config = dict(
    n_layer=23,
    positions='rope',
    parallel_block=False,
    extras=['capped logits'],
    final_lr_fraction=0.0,
)
Each number is 128 + 24 x the weight over the matrix's rms, rounded and kept within 0 to 255. Layers, rows and columns count from 0. Numbers have three digits each.

# up: layer 19 MLP up, 704x256, rms 0.0741, rows 290-306, columns 0-127
# down: layer 19 MLP down (transposed), 704x256, rms 0.0655, rows 290-305, columns 0-127
# gate: layer 19 MLP gate, 704x256, rms 0.0753, rows 291-306, columns 0-127
up290:107114123095109108145101159148147101131117179172109129100111153106150081129127164150118123113157123138117122127148137149134135124132128097123113123130112140094131106136142105094143132090094139127102113090138120074120106142157145158103126109160144130106147137122159116166166179154098173132147109155099133133135163120127157181148089131161110107118080134140080097123085112141125105136112
down290:121122151120130114125135149143171142102169150137085143143103122123111127113134164047138075156131126099117118135128119119153137148121135112135109143126123098090137100113135098103129178121119153139140084116134091106127094100158132143118116186110173137123128100111112118153111133133152125164117121157124118143125140147186164176163077116111106101131152186132104099167126099141103121158164
gate291:141146108140122157103103117114166105131095115107150063141128145113118139112118128133119146117108142131127103141155143119118104199106103162103117130151150129106087120112149141099148116136131120122140126113118103104102095124150108163108174128133103146126152061124125123168108089198129147119121123147144157134133174172132153163118118108097107154107144084126136156120101089126151141123124
up291:111095147125143124105146113127129144172152113137129106099153123158133132113117102143118126142104112108155119165168113156107118083104097192103109127108102124162161138117134136099128108117122103132114149128147102164158116096158083136145146117155175101114139125094079131113108140130131146162074137126157113122153110147138145130139137142084122133138140147134069162142121135110126107144123
down291:135140125096106139143075101121130117091132158102152096135110132147117129124112106113124184163084174148119090151135145128110162120137133101118108086140105129128104119105116131108128124149124115159125147165117132118082073159117105157072149117108126147109141140130098120140118138134147122131132123126148146121145141117128130105125102123118127117101149098157170099103141126122134154119099
gate292:090100150108134123127107125122119136148121122135096121132145125140095111128135161122123147148137120150145136121138128123132096126187143151129129154124186111111100162120115080109088114116149137137127139073087129144152100153148120136120103137159120126193141077155095105113129127117146119139085180105114168140130106146137101138132142159129098137151160076118074170146134104171114122104144
up292:130133098120085127136162122184099114146109120186130106105139142121119114163165124156153137171126170151141110142136128120104082143115078096122109119137077091081147138113122181088116134123116138128124141134154118122118134118128138112142128111126146129155135153129140100118147103134122128164132131119107089105101136131131106147143081165155132138144122109140145129148157103163129106102142
down292:107057154131109122115137129148138169156136167099102144117161131120102131112146085119123113170116149129131114130155102081138172060127112164132144116116134142111117141127112118087101134105131160147142122103168139090144080150149102103097097129127124126136138087083141100123084146168125090153074112134154162120154142093163152126129118153148168120143125145135169124148145149173136116131130
gate293:144114143151141075136069106128142176122136127149104160113140158137111130099170127133119116090162085112098103138141147105085099174121116130133149139142170125118125122112144153156088142129092118119173177167196126128144090115110117184133130151154092162083090145113176111099142129152161086160118141107094130096130095132111142155092170136160128144117139128083109148112138145139145096154141
up293:145158122100121123160140112140150102094104162088120137150128124117136131103100160117109115077185107143158130123149119153086137099107147147128134126108148109155148109113123119148080191160139153134128098145117133156139157140151129152117059091156079128154112176109109130148138147109143141128135137154122152153142122128101132169090101124108118107143110098144146114166104126112096142123097
down293:156134087169123122119146160108092184061158125142112123084140138102114119087201135124118126112159180158114141102100139158108136155143106126151114127113110134151108137129140140129102128148123081151125122147147129155137133168132104154115166137189179189117107131095130129115160086167114111161108139137082117168146125164145149090156156151127107134112128130088105161124095147122183131126085
gate294:116153133117116124127113118152116166152109097201099129138177117129153104143138119136111124061191093156128147141120155122101176152134141097128171118168141102136142146115138140097108151143126133102127127145175100130131132154130129093155129137153151108138137125132108104099115130140085195101110104116107105129118103115108133102161146183151157093111113113077179105144153138153135129120122
up294:109095127131095086153158100183131090083149160126120133090077116144106133098131108150165099146107128111096131075117146158136134134156138137132176150129109095143135127104122142112154132169112123067116162125069172085165168074184127133114130108154121127148134160133155123129114139109186123146171122158123165149109129167116109104150135109110149130109142173124153126129156118131113121121133
down294:159176096133122132153167123119155164107140133096170119127134093128108102135153140166144136094142198135134139087078143147132146154122165142147137137099147136162153101141146119153147110136149103127115122155089152133152136128106120116123168094158143125116097106111182141148138110112136114121122142113109138143143112159148148080204122137114110131103176081141098128158100109174115122135112
gate295:127136172145105135092145171116110120127130122150116154148128105084106102087158123145130131145138117118133087140114119110144155128124122098137129123124112130116100133168152078086122124140119104113182151118108120133140137112094152150146164131093129103127108103112144105131137117107120115161120102113097172104154134083085135134118181146113140099125119170112134132154145174124157132162135
up295:157101130112142147122138143141096141179131161107123145143130114160121116111120174109136165156089126154115143141143114164103120115083121123155119134118100113128121158144135167113122117115099109130136121135142151140166136123147179093144121143095108153136095157083130087139122143154125091116148122134122144116155154144128141143141184166114132109132156131121095091110092150135138174112138
down295:153073133105108150142146122100138123118095142123103104092162119148160135135119135107064143131154155106140131095065097114118096143109160154109120157118172106115089149120096132127146151102125116122154132110097150164141133150139076116149111113104156127093140156159147088130144123095146149114139134140113137142089153115104155094109106142157131167157146079095176148121117116111125108125134
gate296:126088147120118061084112168141136154165100130107161146129092109120127067146131120128141106129139117101172125139170142149114121149108126117117146164160134114169153081151106167121121127163141144091137140123101156095128141112120083098114128131108171084134156125150111140145126097118114121132116135152131102173079116138124113120092134115099143131148115151076125147145168152152118155159130
up296:129130109099125128122160089126096168104151139128153137178119157119161103122168118141128118110069143137101109161126104149120143107124113144121111139086119109086132143108146133150190101130163123149126170133125126102077138148083138147134121117118151151091095095132175128158168138132135110139153109152154126163126130114142120119073157106148128124165138133126080138105151135109153170121136
down296:098115106128136153108093139122143123089129133105122149094116116175114134087118139124099132139098142135140137142125120119184163129097133100135064128129136113152124113084130155143151105119108156109137149161177124133136149143118158120154135134134126141098112130141107120099143109095116136131130109119181102140134102125124130136157116116122126118164140098093186098126098109079117105116095
gate297:116134136145109098104131106090092115141101135107091140088143144123123106183162167173149106125162151143154137112112159151083148106127112114142117179117142147129132159158138139131152157111126115130160156135113101155169165123152136161090139096182089140123095100145149088101107124093135129164141147120098152099158099154122139123145128123114143145133143169164119118096151112139108123104107
up297:171113093100126120109128101104118126132151076158141136141119094130143155135095160135114140107123156141136082120108102164140116107075117155084145126148125142066150154108125178138110125115110100113097120127115101075155109121127104077100145145130111126111150150159148148135138120083100122123104151154123092107151156151072142121117133119148128102102133107139170125082128128103143145142121
down297:120146135140123139131107134146098151137121091188096149137134135125099155111141177100162108145104105092095134108147169152146102138107103105170140136098109104109112149156132109108169127145088165136159119074083148090145165119143172115123135122085098120091142076128060135108125161126077106109153115108143116097103170131111123126166109132152129134149133134113142124136110118106136122163137
gate298:155101121121080111125100113166127144127103178150112133132094117164098114083100148102112168125114127131195132121122069144134078145161121159165122146126121101124098114160166182152111137129136108152086110130136118155117108151099157152143116155111154156109151093152139134140110162141134146110157133141099123145109128110115131125101172147128119132093176154085088111090127154119155109122124
up298:101161131129119138145151089141108172134062121130123125113075120118101139160170069136143137094118127110101151121114117159167126131144104116128159120150178096165112157148128109112139142126090125133169177118120130179158143140123166128160088126115100129168118124160146155167153141109107110136121143122088062180117130122081098105170134130161090104145160115148149169113142116097140068108140
down298:101092136182208111148111140168096125160109124134178141112124125142120142094093127130115146107158122108076118103122129117109049131141108139157135114111144115114145118102106105153186100115120115088085127125159141126114109145153155144130079079111107125120120099137170132109165110111093098109117140119174149149127115186130099091125141163159116135177151120128150083114125131149091122155091
gate299:168122121101156142135116184122153147140105137110136148152125097102107124115144136141115112158151136152115077130111123114111132145120112103137123127133126152108150110161180071115129084136150127075150122137139076136168158150113114174130147160128126107172158121117135133139066134093101129155144140095139156118162099092101151128185141144114107135171092143077134119141134159076125128137129
up299:116134139084105122134124123138090149120123099116137113116138132174097178131125157107108111115169170085102127112135162123155131118136127122115144146128157136136155103065138142153156115144123139164127108099183137114096103113153123134142153117140124097080120137134144115110115152152099119124114078078129109093129171099109152170140150119111108109099111154139085099125140142140088144114129
down299:109124147086131099124094146153127112110128080119124130116127132155146123147111134118124137143116130160079130126163139096124095126086139109159122108134087128112135129161159130129147107151142138049127117080126111148101148142151120144096133163129135150119121119133100151117105115160107161122151134143176153126114154103130108143142127168095103142120110149160127121112121151114101109112128
gate300:122142149152112112124120180119152126116153172120072164097137114133134142113118137165097144099113114159124127130126100143086091123129132098092147131112097153126115124151126110150131144134080118104085098105129129093133132096130128124156153095157138144117124170142097130156126131181108144119105130131141100137105152168113099156125145119095108140142154124064104116104158110106147107076129
up300:125118124151099129137126094106151133124110146112144151113086114115101163117113124145126122089139080136148116125115096114161164100110107125095119171129102098155139174117095158151128125086123146109123114120160131097102113119135143107153130182100122096193127155129089158152129117126119138171100126101162172072161131163139118160099137093125115135202170094120122079159095060140142129113099
down300:134096128128096108092145098109129123118108085137088112107166130129139133110130111083124123114102082135116160112116159089126134115082095113091143144111139137169167141126076143092161111120118142159109098131097137150095112150131135128062125103171122154141149130115155165149129152138140138141137132147163103131132114151116132114133108108120145149131140152098131140133131099215130151152133
gate301:117149150144144093141121139172145182120117102117119142145107128132152107122120163116144174116107116128091125093180114122085099165118115125165147160136084098113099076138120137102113114140165123170111129105128124156163093107107119161132157099125143136139137072124119103115111132096154134119115185103124143131098103146142118136178091109118096112114137121097112165125119169112091083133156
up301:170154167126159118075134112098138142170097117124153142087128157189137172136118126153158120154113080135113122158171163163119132127093126129085135100117125137142184132090128125131125148093078127126076131132124128138123129127137143114145139141105114148136132098095108114127128130120128112111124093156142153102145108098110149131114156083129126148072095121115149146141154127147134105142130
down301:126137151117116118164134128114083100143087116137129154114126120116155132142165125134133111136100068091118151117185139186134065075050141132118099146129112113080144122155111114088147118118161087098105160145117145086103133142148142169171115157155086156076123123135139111116159137086148116137130126163127152128136137116126143097151130143101123116164154161105147122131115125130168116166134
gate302:125115181091145144115141108121114114126124105124131113109123109169133156106144145089098124109122125129175110151120108135169096129130167134099126124084108091153099107164127089117136102122117139157107140106111151119155130145124136146137137083116117148125094133142124076146097165135134118117116116127130141120133161096149146114147107164133137102106153089106094096094145166149126139101129
up302:128113135135139124117112157074135121119126108096151144166129132057106105163075108141148144102152146077119102101123148146090114146142132151089085133112160119103130147134089115121099134111127134148132084062117148103146085144141141153159129128177163151173161101106145113122116126098150104129094128136157127106141160133147140187091113128141100146097114098154103155117134114116103124131099
down302:098178166141161117124135128133140138072157167133116144100103129177159079162148101154122109151129147148112136117112129085127139129115113115127142124104125148113168138091150127125162097168163116133127149142139138149128145110150161133136121106150124118136093191162103170104110123136102113068115132102137119167133071112101133144105135112110108121152098155144136138126154125131166135124128
gate303:120148191125160105133133088115134085109114109116122141123131134131138083121108131156105144122141119095094153124143110132141091114119135160141097141125167142156119150134116121151087089119109136128145141170112131147166096124152127115125113120128144126094109146095146132143168134129124116121101130100102152152138103097146112125119117099147092175111121131159108150123112105183110155131168
up303:174179139117083146143090154108134130127136132140130120173087107126083151111161142104105147111131151133129123123139118125138108111124146135122154149107131124129103128119173144128135095125086141127176110109113108154156113080120113156161106132100099106131113135120137113147147135142144084107121142113130117098124121134110177142117138100114149149108164146141120138133127135135123117138127
down303:084093125167157108121127099138118111150139127115158132114149135158121099113133122129127136147135177133139134101141149106102101123129164136123129101128091112118151109129148127168107145116117119152111150119125154083114119090117155103122129126149108135118138148134132144115123131104130140136101132131136136158151120096167139097093107119172080110124146134130176144121105124149147115093126
gate304:169120148155121098135135094166153162160101125143096093130097145166114123164157125140134180131122165145109092113136111106090131115117149144120100172168168070107130124095177154100127160146150102155131142183133083091157103162139130149141167114149171134093177103123105131096103108116105112146099159119119117167116164163091151141169156120110160133106133147063157189127135123113173106104098
up304:121125129103128146114162153155106107088128112119130112152155120131189108099107103105127163147072087097133164116102109091114155151134070125127117111096117114130142095128089144081137178142155089116119120124088106101093163149139096188137134131185132139125134178172089119122147059128120103123142125089154134094133098109098095152176095160124157146136127144118146140100148136094122103111150
down304:142099127108132120155122116138123137091116087124110099169115147154144144074125124104156137110175208147151122101179101142140115157146111084075122161124151083087125118110177157103111124097147132110097116121118174131178137138094143107137111104141090173148139106133135140100100164117175133101141146121094102091142122137130162098158094085128128140148090136120139133080151134113082116156175
gate305:146146116088135098127172200133126140146109119133122111167088093137155108111145161138139103141140143110107089153121093130125133113150126095127113162164133167131160140109124094161129108099124145085126137125126127122115147099131146178117146092133157130118112112108150129135140191142090176101092155134097073121168127086129089152189140157121129100117171137088108137114127136133111135161159
up305:086090098144136123121101098172128144115141142152135139130129156171158139161143125124146131099138130145132140080100133103149105139122186103076105089185121095150122094132129155167088120102116115137174127136113159120147118143077128118143127162110146134130107137112101128113112149106140143105125153107109143122088085153118108126127147127113119143113126181120121137095130122127132133092059
down305:140166124120128110139122108130123131136151140143126101112184139138114108209130092130117124121123151146123111116123130108140125164109078150134133094136109153090137172137133133105136089126141106139149182107132130124143172110153108088118127125154125098099107120133142134168163145133144117142151093151142115137104147121182157087120085121157157147106162146116142162115170139164125122124120
gate306:162148137126105092159145117114192156172116148139128126128135135105132145179125155109136168087100097159124140097107145130094138172117151135166134178132110132133106092072159103132135133119132159132130135096113071118119121134159094083130113106135135144141104058125138127141135122118101083120100126143128115126080126160169086110124193099131128089101099079130094166148145113123127090110124
up306:111138089135124120128117145138124109136151093109087129091157134093183128105138121108147137144164105147149170122140114155112155131148117104094116164191148168150156176147098103146152164139109162112150081089101116134110099125132126127131123102112153110121134117143115095099098156102123108166097053096104143115147072139108118159135143138114147135136134142133115135144146098083132098163074